{"norm_place": "pre", "positions": "learned", "init": "orth", "decay_fraction": 0.681, "decay_shape": "linear", "seq_len": 256, "train_tokens": 268300000}
Each number is 128 + 32 x the weight over its row's rms, rounded and kept within 0 to 255. Layers, rows and columns count from 0. Numbers have three digits each. The size before them is the row's rms in percent of the matrix's.

# layer 9 attention key, 192x192, rms 0.104, rows 182-191, columns 32-63
085:164110132178147161086172148091135132139089131066161148143134113091154143141122093085144139199166
086:118146093139100065084103124179099137119127134115141162200144145153119190125132158159166079027093
083:164118175128067118142104113153153081156130180124102092132144140176078106099154104122140119115087
090:151141111177129116099135126127111169113119098122108109152137156155173085097115121082086059112158
086:182167187173172100175095134172111130102140100081146114113126128107134115106073078100228154053099
080:133154104151084108146131083147144157133086073190161125177159104171104123183110129126178153129086
087:099098119124100075103160089123108147112086138184135121090045091113178124147163136192131162194062
083:118114065131111111119107021088136179048180130137163091161136162147154096160105153153110054177134
086:124153143137085089130151120136138058122145174117142099132083104164090148155102089163158113104085
095:115119115081120130072114120145153088159140153154146128107074141137110124161119068112141128120092
# layer 9 attention query, 192x192, rms 0.103, rows 183-191, columns 32-63
091:125134105149083110102130122166163082117144131099159119123166143123111140109154108155121126122126
091:081209118137137173115140149098082138137172140055115130107135123122140091084178096168070124087130
093:142121130104119101039108077104113107071188114135100153102108099088151058135145152129189153115116
086:145113137119123157114166120128144143118142183131186126118184142159073086107180124125116138133111
085:086104110121145115134184071155101166109116140146127100118137155104118113147073136170152139130118
086:089125155134137156123128094111152136171086144125132099046107148179127114125116081164041119158087
088:080143150169091148101093128111200169108160091095154124114089124157122174164123157131177104160127
087:101124115140115129115165119097144084187143138134127107156154159122044095100089148164114177136175
088:087164142143049118096085104196069087116103140124112129075114132190117156146093112130162117183120
# layer 9 attention value, 192x192, rms 0.105, rows 160-191, columns 32-63
102:121102082130129150147115106191092149093113097139141118103121163115104074164120123156183120070094
108:097134097131123071161166110155148086133128121124186145078109118104120052064113109150136115186117
104:148077151082136113115125138141109104160173100157129121149115124108120078076121071126122095117167
090:160053106193100133083135079123144138102124114123107128134190104122145035170127101134092126091177
102:107109108059152139099082125136114161119146102147084130124134154093182162141114182097137124201089
110:096090100124161109167139128110111178094122158131142079168093129101197198166140150154133142134142
098:119121166133136177123149156130094108129147177170187111110156116103153127135094104111093079138131
105:162129123099203128151112124159164111160138165149126172066144078149128191131080111155112117109123
113:125113125138073105144123129117094141110104180190107148079119201106105082076171103095104135159201
094:075131121170171111160118037131136180152110145110127147162142143127132168176125130106050106136146
112:082152155166109145095110176088034146110098117115151078148176157084142081164154125145122137101198
090:043141130127159095083123151101138137074125143184160148149176084092150071133142098137069123169126
105:118140106113161150100128155140206113136136145117081131125146154157088102073118129163130102140109
110:119125166214198129091146146108178150160148140201130137165105086166126116111120113132105129063109
090:139124156089149151151109122098144094131112131119102104111125078126099103093133055122126096111180
097:113093090076121122126083114171117080110146072173139121081066149165125102108089137115136104095107
099:095063131112194149159129140155135115124097109108110183085091157159123105106126097089118132119122
114:112153056073094147145090120084105220084095076105104170182141117104197135173159156167176166108156
114:142135136125104143107214156163160111163112117090154176125147083165074165146091140138102117121071
106:180130184085105036120110157147041117108103108113147140104139114152095115032084139144168155140169
126:149155167150157178087167122117170117165168134153111114138123113167116130107127053130137146081038
091:101091161056122107128149127125219042127168108146085080116108152122106079079134092125070149112079
113:100076148159121087140098133145144105152081125169079116079099157098152141121107142142183149164148
102:140161145112123121166094097149096195163155137126110146133130112141142097079148134121158096122092
101:114141153119168198133136093094166083151112174119099141121103069108143138172085129122026180122061
105:172150087083119117081085081106141124117068115150113142115129125141111118105106087066146115093098
099:169144136144115063131147172106131140137157130086156145183146134134114105091101159134165140077123
099:104130099106124156115121115158174150152094177132053154112084142125102138129159119144141111192157
104:143139127167116173114139164121195111160104136083132130171088116142154159134119172107152090174086
094:152166131108196153111141154127178069177100113144086110083099068127067156112176120099143109087087
106:099174103160154168150150124059097176052135071141144123191095132133188145159132169149132114113192
099:090104131150129077150131177088141105098138140098138070086097141103181087167124124112116196151161
# layer 9 attention output (transposed), 192x192, rms 0.176, rows 160-191, columns 32-63
100:135150127116150107092092125123096095141125150151152117167151111126155091131152171153143087117195
099:093154104093116136126120088125169055101171140152131152175059142132085118092097142155143135100180
096:118135128157122159113160192156181138153170135064144153154137096133119141076142111109085154152166
086:087134139080143117127086126110106171123083072128167081110162141108143184179129118149089149129120
098:153155136140136099070172092165172159162071165063120122103141126161157117134134144088132134090154
107:122100157112091131127151129121133205151063099176164133113117089141120152097152142131088104112172
095:133138165180109113108054144089133168171123086125113079141111137192117114070145105149128162172131
104:093097143070106156169125148043138101138152113111100147118144182104166107084153129121128184189182
105:200120089117162128134058189160068093165087117115088147133154070072106064120112120129079160067107
095:140115129109089123131198161077210151126116185082128143090133146089116136103132157142085136183158
106:079121118134116160143109119151066139102108115163113135138154057159135149108101126172066106155136
088:139132094121117200128118075127075158128116083087119072163139121160056137165158095098113145150173
100:128147112153188116149138105131096097173125108106152101195161116072125126122029079104170090099149
102:148123114108087176069124125127130137091124066115172143142103115145144121152150092143132134133135
089:104128173112108163103193155152153099129109159088134127099122128145137106105121035134103150134135
093:136114168178130194069178086151166095199137118112122167165122084125152132170102131116091152105124
097:145139076096090145119133092073209101146121167089142146152105066122143118135134105174145174126119
104:155109145143166108139108119107087151126095133119158152074090114134188153141083121100150107121164
111:130131127180063100156094093120124103156170164099134153171162153095168202151145120124161094182166
101:123111135155100151112156139170173053163148075192061167115124115082136078072088112184122107136087
112:158149082192113140165112088122132155100133139123128119187096106145106129075118149125178151208160
090:101128110167155123170048140105144128104141111090141154148113150134097125081185052109095044111151
106:116155075140155102115109056121099112084171092182089096108208151126132101158226191158104084112121
101:165140120140143112146206160153129151150139151159146142088067136105137101164143119075094201107097
093:185110134167098111123137105112180144137106108145143142125125167164122142123112115075106143090108
100:106199202171184154139117111222119031114142129103112075155171156096100106136154123124155117161154
096:130132129077048063092089119120097076134158110166052149153114143102143122135067154130118095117091
099:127177105152102122123135082110115105101112126118168139143133170124165139113083097132096099142097
102:143124136143138053172162112118118091155104126111106122102094127086119159143154109112169113148090
096:158109175194121108117153147136195115111156134105216162165121175112150191137117102146137115194104
101:088090135159133163100118141086097135162137135131158105096097069154098162131209121142138147135123
095:102120097098088142093157130112109168152071098142118147082116117146059072109160071117080094121157
# layer 9 MLP up, 768x192, rms 0.178, rows 0-54, columns 32-63
101:159128126111097087107124086140128101132142082134133128139108163129157135061133141145187168124125
101:147139120105172093131121153115148094123069157110107070073113176162195153085165147164203062125103
097:119068094054079121186121139092090071120178135075118119076108162149170104140134160151104133142165
109:077106155106073119140096074117091182135088118108132192143208102096161112076088130070086119077116
108:156118155165150112126145121083121113156197205098145149133134116172138147148119159078093129143158
097:083113098147096157131078067135155086129153155131186092176163133135128097108099130102139108129145
098:143147178118096175143157118112114195065132132079171131188119132147161122166109166074152110178099
099:073185136103111132097178108126175157152137096072111116064074152082146166101138139128181141148143
106:150094104144087085187216103062112106165159115096158133155139122105141076060128112115102102133069
100:120145125108133130120154176109108095094114139141125117091197126175080097135221068107167108136123
100:095143091119097145115159096121132136101101168123167135141199156111131070143101119204129116116105
102:125096158160143173068136115103145168130060147131140125137103098141138098136158113154122116126107
090:123134154159143091099072161192109123104121135123113115077007148161089153140155182153100117082075
098:093093118139112134100114155183121118173096097114187149155084088180166058136125109169159079123071
105:109119140093155152129082109093154184224115127099084126139136143130163105161109163192080132111119
094:100132141157134128102095163068170109142108080141159149083102193114161158108127155147085118131130
099:066113132132109116087123115173116121138149157127113203092192125119119177103159110114113164142154
090:096149110081140156119109102101166149136129125119121176202136135103125174106116106173122104151115
086:161050100117097116159112130081172146144181125097107093046163140098140098180095098101102111193127
102:120045107166102109135139118098166053151151109126151098134119097150106106127211166125179125184128
105:146102161046091052136130124140103096119087127117200096133127129073111172133154152101187086093109
100:116120136141144173106163178104109097086120120131116097149081130117155054139157119104117117127160
102:155127173096162135076112097170134119166084193090148120117163116102121176068114125145120074105194
097:161113124148134148094054096127172128169118044129137176183126133098129121116125147164120113146175
094:093144084146130124129171184123154121131045099145107127085152147091100060100121109111101085093127
109:106091143081180142118127133149119070107129123152115132094169142133107052157110090198161127112207
101:134095133113090150132125129166186183154103180145165101150114124148081117138170127176045144120147
104:124119122070052139143139125106100131176126090130086088155160151159119099128130138172189114120119
100:130163149100103146145152188138123200144153182169175141123153144117135115228140171149137104190129
079:179121084151120170106152156163101159100084180173126157075117136170108122129126093170170086173132
099:122102089087091169074117106060124145116096101127172140084180195113099058094131072172118200110122
090:112092094086149146135157095141109106137102149119141191101138145154126156153171092160102120128139
098:121125130168126179091073179164153123128130124118090107141125182150141072085129136159065128142121
103:137146146177078091111133208107104094130174140081088113079099107148119125125152138101186144153090
096:102124100123154105097163103150127107128187171124134133160168138101164103119136125078172081095194
099:087127112138109116151177117038167123147109122166111087170125208142121202067105121130139131092085
089:113104097096098124144108141154120170150110106086185111165120096141141088100178123143107088176196
096:165059133173134146157162125125192098187129143128189141175119092109168080080143143163111115079109
102:113119197082135137124118118122188116146091169142096134096154174145133101085151183101181133096136
098:162160076095189128143147141125076064150171144089133101142141139111160141104100157135190111119111
087:135137152135142095106125135105183139114109196206183143154063125158081183139114137133135120147202
092:126202122111126126117093086123136101214103145138119197152047196143140096124126110147155150079182
100:134144182129093094157093132161148135156144160124074101158084199125149079065123177157160142099178
101:141137121124134125068107128170118155085130127136079141148110130159049130108156141145111118085137
106:128127163097127119128057125118131114111082143117109032155080180153096081117106153062159157198115
108:125151152148131157164135046112157113142156158103136109113155169085141085133129104091087156139094
105:119140127121141122082117141151150137137156094158122131098148129146092134213149109194080079159134
104:203113117128140132104124092186083111151137110122142145160141085203159102110136113144100073093131
101:099150133107157101127126149134071053187147145148136127176107099140122179126201143151063145128040
100:154154164167190090137126159092108111175046190122129141138169098077126099085082116129115130127133
098:133122136105101091146160092121130084124094131090206113139102121106172125169128156111134101120173
110:151172199181095097081139141166169094113129099097146142158133148120103098148116154103121135108108
102:089066095126109109094117162190140122179111153067089155147110113073119093064117110101064085058202
103:131141141041169120098150119213125213167068114129104166134111087151125129122097169114111137106147
092:122117151093178116107096115180101070119149152092135144127136108134125132113150226152156075130100
# layer 9 MLP down (transposed), 768x192, rms 0.18, rows 0-53, columns 32-63
103:108133106132130148138078160117139133151157138123182140121068107052111149134128099146130092078172
094:103098144161114101092102108119102084161078138112074177158135061082127163081121079132135122148117
097:143243174165186146097193141150056158164111105144100157108137141135108145145129130098108107124084
110:134113141127156084126079152109182169161154116094117168093139130117156126127111109143092163108071
110:110135124137162120113142140116080059104132118091149102123118118141111107147093111094123164107147
105:100102125173146174068083125143112058199044131117143117138139145124142120133139108121110146099126
099:092086154140113096169115104098126080147128072134100150129135125132136124103119089127204161187109
105:143119118167151119086167175113148126142143142115129135150104116142094138079058118111127111126118
103:093121152124070097113125151125139165153125193158152109096136088130152161100159124113085082125195
085:040075121124120099131105177128137056138155150151094094148159117162162113141110133147160150165135
110:176130117105112139132135132098088125126109164150153129135097141143118097116109096129179100141165
101:160173122113106090130117176107132145126151096179185133165105131130111165124197123168128098154092
099:134140122122112169118170087095140152099168136094104080134109123155227124123198116100122154113131
111:116170136178113101083079183147119098153183124146160088192118063209111133182099131143092141098170
110:126144135106105171172104110150143109083145182117222105107162146114142128138123123200127087089099
095:206119200144216107156145120162140160074117130140092087127118155174133141116092155136141157155153
093:140093121079154110129118130143101106082160162106098127104107069103082141127144154144094159082124
096:103185155154174099153120152112171172101118154130106028178170161152073152130086141099085133085102
080:163168121108156143127109128120141109166112170193149138187145094121146101127131178136083142126088
097:066124147122077132134140162155047157103172155117114111082121080089155138089091112160054119095157
111:128121128132132125115173083117152117113131136167096130145134127103154101126206131080123173165094
089:098120145097146206107148116126141131178084171155175121113126076164108194127086128103134122099108
097:157132117142107069113092113159182096076114113101127120106131199051128139106095159125169135169181
097:098098161144109164145144199129113112130102142145158205171101057167179115078127111083149176143108
095:101162173109103112186121088129196157136114157104125176117138136068103102193118137130132138179117
107:144070088149109112108118107105098145168135138153174152138143127156093117114132153121082149100111
104:130139113147119123078140116132090169097105130128113204100156130072096101138114085166116118117146
099:153172143151137144179160118110182161187103126103087146121118135108105098146117073086145166093122
101:129192111170076171114150118160196149110209082192136124153115127119159120105095074148072132099147
094:152064121151129080162110119099061089143204157120115207154092115102108153148133126106123124129135
096:199187118114120173177128091108104107105134142173160104200108197143153191128121127187123163115086
091:149137114113158085124090109133151146136154103144120118132116127111103135073131120118159134113074
103:110099110157084128151197146111086116191168135163057108127097073132181115166151094162128122104127
102:120063131142117123108095150153130122100077112118087164095128125164129076185120070088101133139176
094:157171186142064118122122111189081124094058066110133112066109085145129104125169132108095095099115
099:137159127151096115112143181115091152104084094086137095123137070111153129160110129148173114056154
092:138100113097148108075139123073128087040153111133132136201185123122118130139148128113147178119125
092:084106131088146106119105063188118142213127126117092170126137111154089109127101141146119088125131
108:140073160176139135141148085159163097082142150132194087111091092121098135123108162114152089183135
103:133117105137133128170146107106186049052177103144122111126126087069070174127186117128118134160115
091:141110171099065127101152076121083116124136111086087140170116133078145087123118163159142105136115
103:193047147118110132183080103129132105080054117142061116160101131113135108165115085101139160140073
101:119081131111142125126138081117121179141080159143109170140147139096139102089103145151123122137124
105:121165080128092173124139087115156117167141076124107099140157150159079137151173155134170111102101
106:130125118144176110150102109129060170064096109123118086081128118155171089121051115151067123104166
080:151137085096101126141188065110087107097115146150136177125112151112166053135119151143045102089147
106:122094111077161153173154060112126093086120092126106161082112109140134137203123174098127096157076
103:152150106126124179145111113134099135107175063143099099169190135090097130144150137193153095200099
108:115119161108106163149140144125054184166105128112122062116118119117149142079139102147139165127103
103:154095115126168100152108092174162126150108169153159116138111191117096107055107153109108131125139
099:119068143131092097131147131095056128175105078142101157035122132147114130149174163122167128107134
108:143102124173156150079063121079098070135165158097180173141033114109064128155095105124116121086146
111:155117114135139126171126092170126140125125142137149164113104151094160100144152105062090171078106
108:162096139167195133145081119117105094124127115164136051111143141188114143102174089098179091140124